{"activation": "squared_relu", "rope_base": 10000.0, "train_tokens": 808200000}
Each number is 128 + 24 x the weight over its row's rms, rounded and kept within 0 to 255. Layers, rows and columns count from 0. Numbers have three digits each. The size before them is the row's rms in percent of the matrix's.

# up: layer 5 MLP up, 2048x512, rms 0.0305, rows 978-1002, columns 256-383
# down: layer 5 MLP down (transposed), 2048x512, rms 0.028, rows 978-1001, columns 256-383
up978 115:110099163146148133156130128161152111135089107063120101162134207139094101118102119115131124123109106107091146120109145116150123114094160191102176092112104124149109167136120125158087162105132155136108172159100118145110152173124097140171132131125115114155151132137116131125153129146184068146144144137109147130138116172150109133152147119154118123133131107115134096141120124107134125141132
down978 115:126167140117107130123137078101104122098113158116131135111140161127113100147138161150160123144087124119179143116107187096132170079154140135138146135108168123075156156154127126109157134107136112103107160151133111128102092129075126158146131080114111139155162106150144120133152133071110104111150121148107140134115093156121114109170104120120114092149103122148124154112121091127089135131112
up979 104:099133150165117101137150114103122197110148106142121161124096125128123162134080117109065083122110121096116080137045123143098146100135124179080101129140136100144116164118132131155154142102154096131124154120089137160140120168137167133125074110155133061141099109127123117109101128176146122114106155152121160123075130119165097157090151163112107123129129085116074143128124163177075125091124
down979 104:152134145100157140119138132118130147131108168163131111111106178105129118131133124149099105115151139097136171161113114121107086123135142154066158168120113121154156159112088190124111093127137155110113093135132151093114158156145117124087118139180125113174111120093156130135145122099142122106133103124141140122132163134141156092089113130132189099138101099127140128122109086135096188099147
up980 098:135132099147120168164144169132118130177157098110127143101127120143141107118100112115136147129151135118120120148091131130156110121114124187141116133125109183085104128136078094113135126137091166075089107141137161120133114131161165130108154158120116148167092137099171134121151123158126107104126137121116106100124143167133110092164135127104123132087117137107094165146140098122141177133123
down980 099:092115119129112126125123146156116142114114155150098114090115154146121121147162104109102124173135130107112137089125126139076100139132129128160154081096147124111140110099103132156156138132132137118144165137138119172119116139132141113128117088100146152144154137136107141115120138138154098114134148151143151148092142114160149132073136124146125131136129100150055116144116117102115142142099
up981 090:137101133129123121157155123146122133117148134147131099110075129151104134145123129154137130158118132128067095116126111127105159127078172184148095098133147116105118129110163110096131105153140137071121160168096108103132159152153141144117136081098146157125112175150145132153111101087128108102120096121121154130093138174122141125087130158114130128107144112123118155163117149094112065094125
down981 097:128139136140124119126148141146114127126138151115158110128158139126131165154141142116194123105117102110153108145102129127133128116151135109118122136114175124134107105166151154175114148101101140137150113116119133120131117154094132170135117136141140114104129097115113093142119184171155101099120114138081137122156123131118146140122124093102132141136170130138094169116132118124139135126121
up982 095:134147146096127140125118084140143108154124172098140126101129154098106160117098138154176105082139154105142158142074136102172095095143132117167133155084131181128118109120114132149113146111175137105132107131128170134135118126158069132145141104149100110093144119096127139099105123097138115128135106083140150161081146139132129111133136163100103132146138141126146145108097088124129119098157
down982 093:101163090110123102108162101117111104194136117114164135160096120087150105124149142135119128113117114081145149159120137114076148116118099120092132143134111118125110158119170119109116119166131114132121134104117161132091090117128136137093142159113127174142149153138108121136084136132102166110138133118132140122113136153125140116092153127176117109151184160146153113099070134130157107148119
up983 093:135136175158144153121137109127117146102100097114126113169114109144121128124136117129141127133125138143134115105127095161091114162116173142202153136127075120120079174136156146129135107109142147171099106176136114124155136132159111118084126123158051101152117128120146111118149144139149079112115133111110138120086126127145164134095117128128129113057084121134151164169132113141107108091127
down983 091:120133060128134089162118154078140121141175120132134200084114074125111079107143135116146124107114155093080122182141141109170127127110148103054098100130196123148113128158109158107102109156106108114139149151150132137128137147113130140111134145106150116128110147137086169139105119153123121101116097130122154101086123129101116099112121125071105147156184105107135134096117154142126132151150
up984 094:117127124132111156106142140140153114150158112105129143141117149166102121112129151151143137152110122128087180102135108134148100152116168120116130110131108129058151121168102116154115092119159148146161128115123120131147118108134085111135116136118136157147112156102156156120144132160081135089175164151128141130162135130141159135140169142113162097135166104124123112174125132104157144150081
down984 099:154117127090095117095135089101067146117166133143123122129135126051155110133142150143136120137128102136126135126147153107155109132150106132121179116156136142152166162129147110129095136107138107101129131133127110112153133131148152130142135111176083152103096084142119074132109115106141124134118145121097087114109140136130106080153131126101088145097127121141111099111150103124129096107135
up985 097:120115125154133152173149130135135144120123158108137112152128099144072144136149165168148123105153091106124139189177131109155159104117121138141112127156108122157102139121154156106127142120168167135168126129116135151064126128196077131140101096175116112132117157148126147171130150141143124099128108159151170159131143142116177128162159113137137157083116165121111159125148152183123116105092
down985 097:113131107113144082121075141138131109139151111077128150130122127092145160119138128113166150088111138147100178121135143143119125107179143101112123151109162171154118132089129127108123161128144158110130148134124101133116095098127138116083143124104140155125132165110102129139131177115125139150135108109113119121132143056109155127146120115104111105097133121134116107083095097132092111141127
up986 095:107087112121138128116144144096196138131134091078127115116089137107093110098093139119147159096130124106135055142151077151125112115115190133128143143142128138111108118098119134100122145117096099121101125121115162123177135124137124182140097097170134140125153135125140103144123105104122130143132129110200170181144115143110130158124136185117121128098146167096124109090160071139094117138144
down986 092:171164096137110112151115129112132141144152106154123170123122116142136145127150144059158119160112135119143125139147151134095147137131127132133090137141080180080109096132111161138106142154126116092145155082121138124125114136133118115109141134157131159120122151139133102145164160127121179112131155158119164152157114132137124155151118094127095155121153129135157161171100186115149110098160
up987 094:104136124127141125143130125123130128138139164124112154137130093116131128144147133110152116079135106092143139102146116119116153096157140175082152088132106135128139104132115081120087142142098129118155129151124143139115168126139161146109112129153108118134107118124109110070160127084140111133134111062202144111126166098164157114094102127086147166128131161117113135113118123099119085137094
down987 088:146122120122104164138131171138128125134133131108132118165178154125112110136139112122119169156131118145127123124137141104140160145170143139138101114135173135137124141119104116152118106084114139119128145132105146083101111153099087114120150148161115112136152083139137141157124122183152130154133148152088115129126135132117151173143140156166116104079094121146135097144110148111176094116161
up988 103:124139137129163122133097159106134115135142146101141097137103181142094123127131109124114167145133120125135155139175115152102142120095156138156142116142117132091118176083144109132132120122152118143130134082113104141179141105117060115186186128117142150131076139147141123154115121147132129158188091126145171133121114163160144086133163125156063089116185129120116139128127148164132140109122
down988 104:117158148105128110101131130167116078136148204155126078143105110154157104122141123137092148166132130123086113101166145173146140119081179101119127116136131123114151106128130102103109096107098107148136146111090153123139125086132095126158112132114109129154107124104114126169143115108135119171143109121097100099126072129112122094171152112118093104139124149139110149166144128132115078147150
up989 095:122143168131134180113085137133162120150116117148138121136087150140130128081118126151154082127163104134150144142166130125155131133135143164134133123105107149122101131106131186175123129123123128136092152112142131132162150131153140136171093139114120112153146084185102124107126137102136122139122121119120135120172149116178145104137106108094137149156165103135099151106134142102130105125142
down989 095:152111107116141125125167095165143144131127120135130108151154157136093131139156103163132128151094118127155123126105113119130154091109088131122115115137122127189103115139128104139145125130120155148118152109134144121090134132124160127151115111117124092098148169128092170101079137139143129168111098150138118117092127187153115109091138128138089109136185130114105103132123131143114155148136
up990 091:136079152124152137099129115148155107141129109120120101085093144166125065157140124161115152081087151117126110129150146143140097128127153116161142137148097145120117136104161130092105139093127163120150133125116129119129158112142080103121121128187130121153145115157114119113186146136158156130114103130127147151116164142110113125091133137128104114158152126145095144126142125122138089145135
down990 093:113148160128120151126110075122112098135134093133107143192084120143121123126090143102065091093121112120124100133110145110145122114116151092114102189138130132090123157122146107136185127142144129087132125147127173135118097154160139161134126171159155171105086113137160097137166128141144137099136116130153149107136112103133120138145158118137118151099153147104145134136175130158131167108076
up991 105:166126108133101171094138140148152128158107105111120127128115118151107143115113125101133144125137115099102102109126174129103144128157128126102083145132096112151130148132109134146121123123205134100142116132113124146104110150174115176100143102165109097130106104104085131107106119123163108092137106129166128160123106128123178118166151135134108123111113103118087157129128097123107131150133
down991 104:137134128187167107115102117098100137167113085145102139157105142182105128130134087145173123151101089110162095144167126114143130152172153114107117110087134103129109106125162113116112131139169134123139091141133116098155097088107116103141082065141136130106133131101111201107122151147120112134129107127106110129160110117126132150097109098132128101132119149120099098131136130124125122117100
up992 093:137106137145144133112117138094165125110147155120163154144093141091107105091151131150158127066097127117122166132109133178127103157128131155121128134132170123175114123094121148127177144158103115136149139128105148099151185162122161121176131084107147096101129141160125101141130123145124098153132146129156139164099096120153114149110118167144157159114155174142147125195103100090128139134134
down992 095:094122103143112119150203094152129112147141181144121143126146128155085170143130090124092138104097119101130146161096169109117105092133106124135103153136131127123137118093154133089205101149130150128109109105105131163118147062136132103182147163213116103154118079075134142148127134164140088121102123118130125126086112130134117122100141129116174156142167144134124119130111116152128121132069
up993 107:089085147125144135066151118097154114145136120136135144123140127121127141129113118124108150163155119147127108133097115166100106125159118175107139112120128131173133148109179114144117116111105129121120168144143138143140178175123108143131130094133138119143144142134141078141151156088138133149073105127087101142114133131141094135130122138138103175145153122154144109154103125122114110112167
down993 104:130126119123181120061118129151098105154105102092112118138154135171116138151150089170128121142156103101126136146102097133123114117136120123115099116143100095111156133131156097170139058143110123110114105128160133114136109124123120140095165148128146115154145129092125085110136142138142154140107139105135108091145084140127130153163162144118087123130111183129158140107124148085130174123119
up994 104:157125147132158120137138114139117121128107111118160107126134135121113190115113147145155113079120088147094098112116119128075135118126108115143110107104177173115088142125144136140087096120149141118113097156122131099123142134109123149101143113140130123153113180164101116162130119152107139119096144135077120135101147115139119084105139131164152159118139115123171144134122080134112149105146
down994 100:142135129152143092167103134137107140150065116124098146135159155137095135113146160105102102087100118147108088115128140154115166172127176152111170125117130112136156157133177158088155104124051163127190136134103135131143107120098077112151141098119099143150116176141149132115128139123114134133122139148154103101137141151122130122137111125165154071087097092096153106105131126158154137127115
up995 102:156111146143149125141156152140139152113153130116163107124105129138147137116119130147114143116106134091156116103128126125126101104136153094102159115097147135162148163103169079116096120095115134161113109124138124141147159122125124197109083127121056158133062110100122138140133131107123113139123136148154121176102124177122159126136136146137116143117119137115136141146080112150138108128124
down995 107:147098144155168188127138127193096136121110169141100149108105164139098109107124132141138107122134119163133098130102076124158075140095104099120097118114133093147139117130091156118144119090142160120153129080110167111107097144127121131160101119117108105086115106118156112107129165140125161124102150106122128157108153155150123148137086172112071103165176127121136134078137111128133113117122
up996 101:139139152151148136151115152161119154141159137118146111127112107129131123146123172138139114151129140121128107129151099150118127130093121129089149115118160182137123171158099149159171096153139125101153087126089129089134111136123144159142109121110097097097092100124118148126166162131123142143115134131131103116117150133174149136136140108063141105115151120147115172151139133182137099107186
down996 104:140111120131124162122102148163102126134154124128153106119125123106118161146113118107159101120127148147123138172118123134139141117129131165152129153110117109130127145120139179115127121175110167115096158096127148116107156165130141118120121126151092092126167105104160098160143129180113145174134125124109113135102128117146077116135081087133164149128090116105143086089112191140124145155128
up997 102:154110142101153117088110145134110157171123131130150120099098117177114127089110123134129155112127147135101102107141105123162087141107106140157137135104138130112109151129142112119081204148088135113142168105125131108137131153140132119131148108147171125128134116129162093150153168064090136134117096131114119108119179109122152118108115136149136138101116128157137134161134140088136131099125
down997 102:140116093136101114142165105114137163072110125121160132141107117125100175084073091142124120126141155136120083092150118133149154140109156122143146078077118166120179094138137054093126143138133113133189146124149121143126130118085154115144134149092099133102125090089159101168116131129110121123120157117127079128111151141110168128112105167132104131117115152136091169139103131151133089125143
up998 099:117144130091129164128136121143143155148149096111124126101111124126095113127112120130144162100128139102119096197159122151149164129126171135149143160134109118090123127123117115101123176102121134131150171095104123149174080146120067107094146105130106111132112154149095085104108093150107107129130103128140191092096149134113118148106132115109130143124098169117115117136122175141091142082114
down998 095:133109151106137119094094130101117117120126117113160138116151128142119132110166107155124172087110138122134179116135149133102109136108123122116131128126084144117120104136078165127091114083115142105150116129177134145153148135104129130131148082116128137127162085108141117140093114135209141148149147157107069116135126108118150097137122117116094068142107107149124113143152152113106075193109
up999 099:157082144132146102149123159132154187127156131132133132121146165160080109137121146161131155135158099169151148120164099118130150135137164141124144115163096118123127127114142125125150114149185142153121113114146113142144100174164102105101179067131112102127127117144141101124096152157087112112109140185167136119104121127139154095091124157147161101111120138112126150165099139100178129096161
down999 101:165148107131160161179103129078121093143165101119115143124074181167126098156124090117137140095076112145094099119109138130099159132130139153129169116131130121141128131120141124123155125124123110116093164094139141110136125147112104157105114109130093125141161156119114140145093142106126115140122110104153149188119156140119111130158132129156116119142135115115123089149103137127111108113157
up1000 090:147094139131147134152149186100143162147152152132126094115131189126105132144156124134163125119078119150090105124115100113136155143141137132175126152122128145120110126132146092146101091117143110124127124139168183119174144107156115109105121157139131112147105146127111145129110089154174115151136125082126138122128121119123098163095140131142099102154086174162128131135096150145099119167160
down1000 094:074125136139100135156174109111164154122088137152125123145171165128126108144112144122144162117141105154138154123098112148114118116127145141095177138086112154130143151147112141129116100097139108152166127121116121126109128114120136123119148088109115126135145086143144133139152121135133165194097154137118151158124174109108149119128185147135115129113118120134149107094125112149113124104140
up1001 104:102136100120111121118096125142107151165087120055130120126139105151147140168116123144145107114101134108129076119158159165111142154115150116135110138153146167140109181128117164107126149144105138112127155164140129108113113137157143166130116141150109077086133162111079176141142095157146087095133114070132114192063135106128147153113099100113090150142139164136092143127124114179102096147140
down1001 102:105140155129155113109123112133076118171140131164154141114103176170148137125112110150107148139136138138177117144143097103146137136119120169098086130106127117134127130099124157146115128102084161124138114179172141102112098147140103128111122124148127163110122140115159151119160153145142096114150142153126103135118140133127158161148100133100107125133131119168140105148116169134101097142101
up1002 099:119081114143142176151134114183129167157115139146131092083151091122093071079137134109141147139114138109140124155127096144159129094141092148103121155138141145095127145150087153116105152133116124129160104110141155079120134134131144147140153144132126114068154110118137111084113161132112133142126143159124130133113133148162154133152169121115125136098181142162143166152098111164158112132115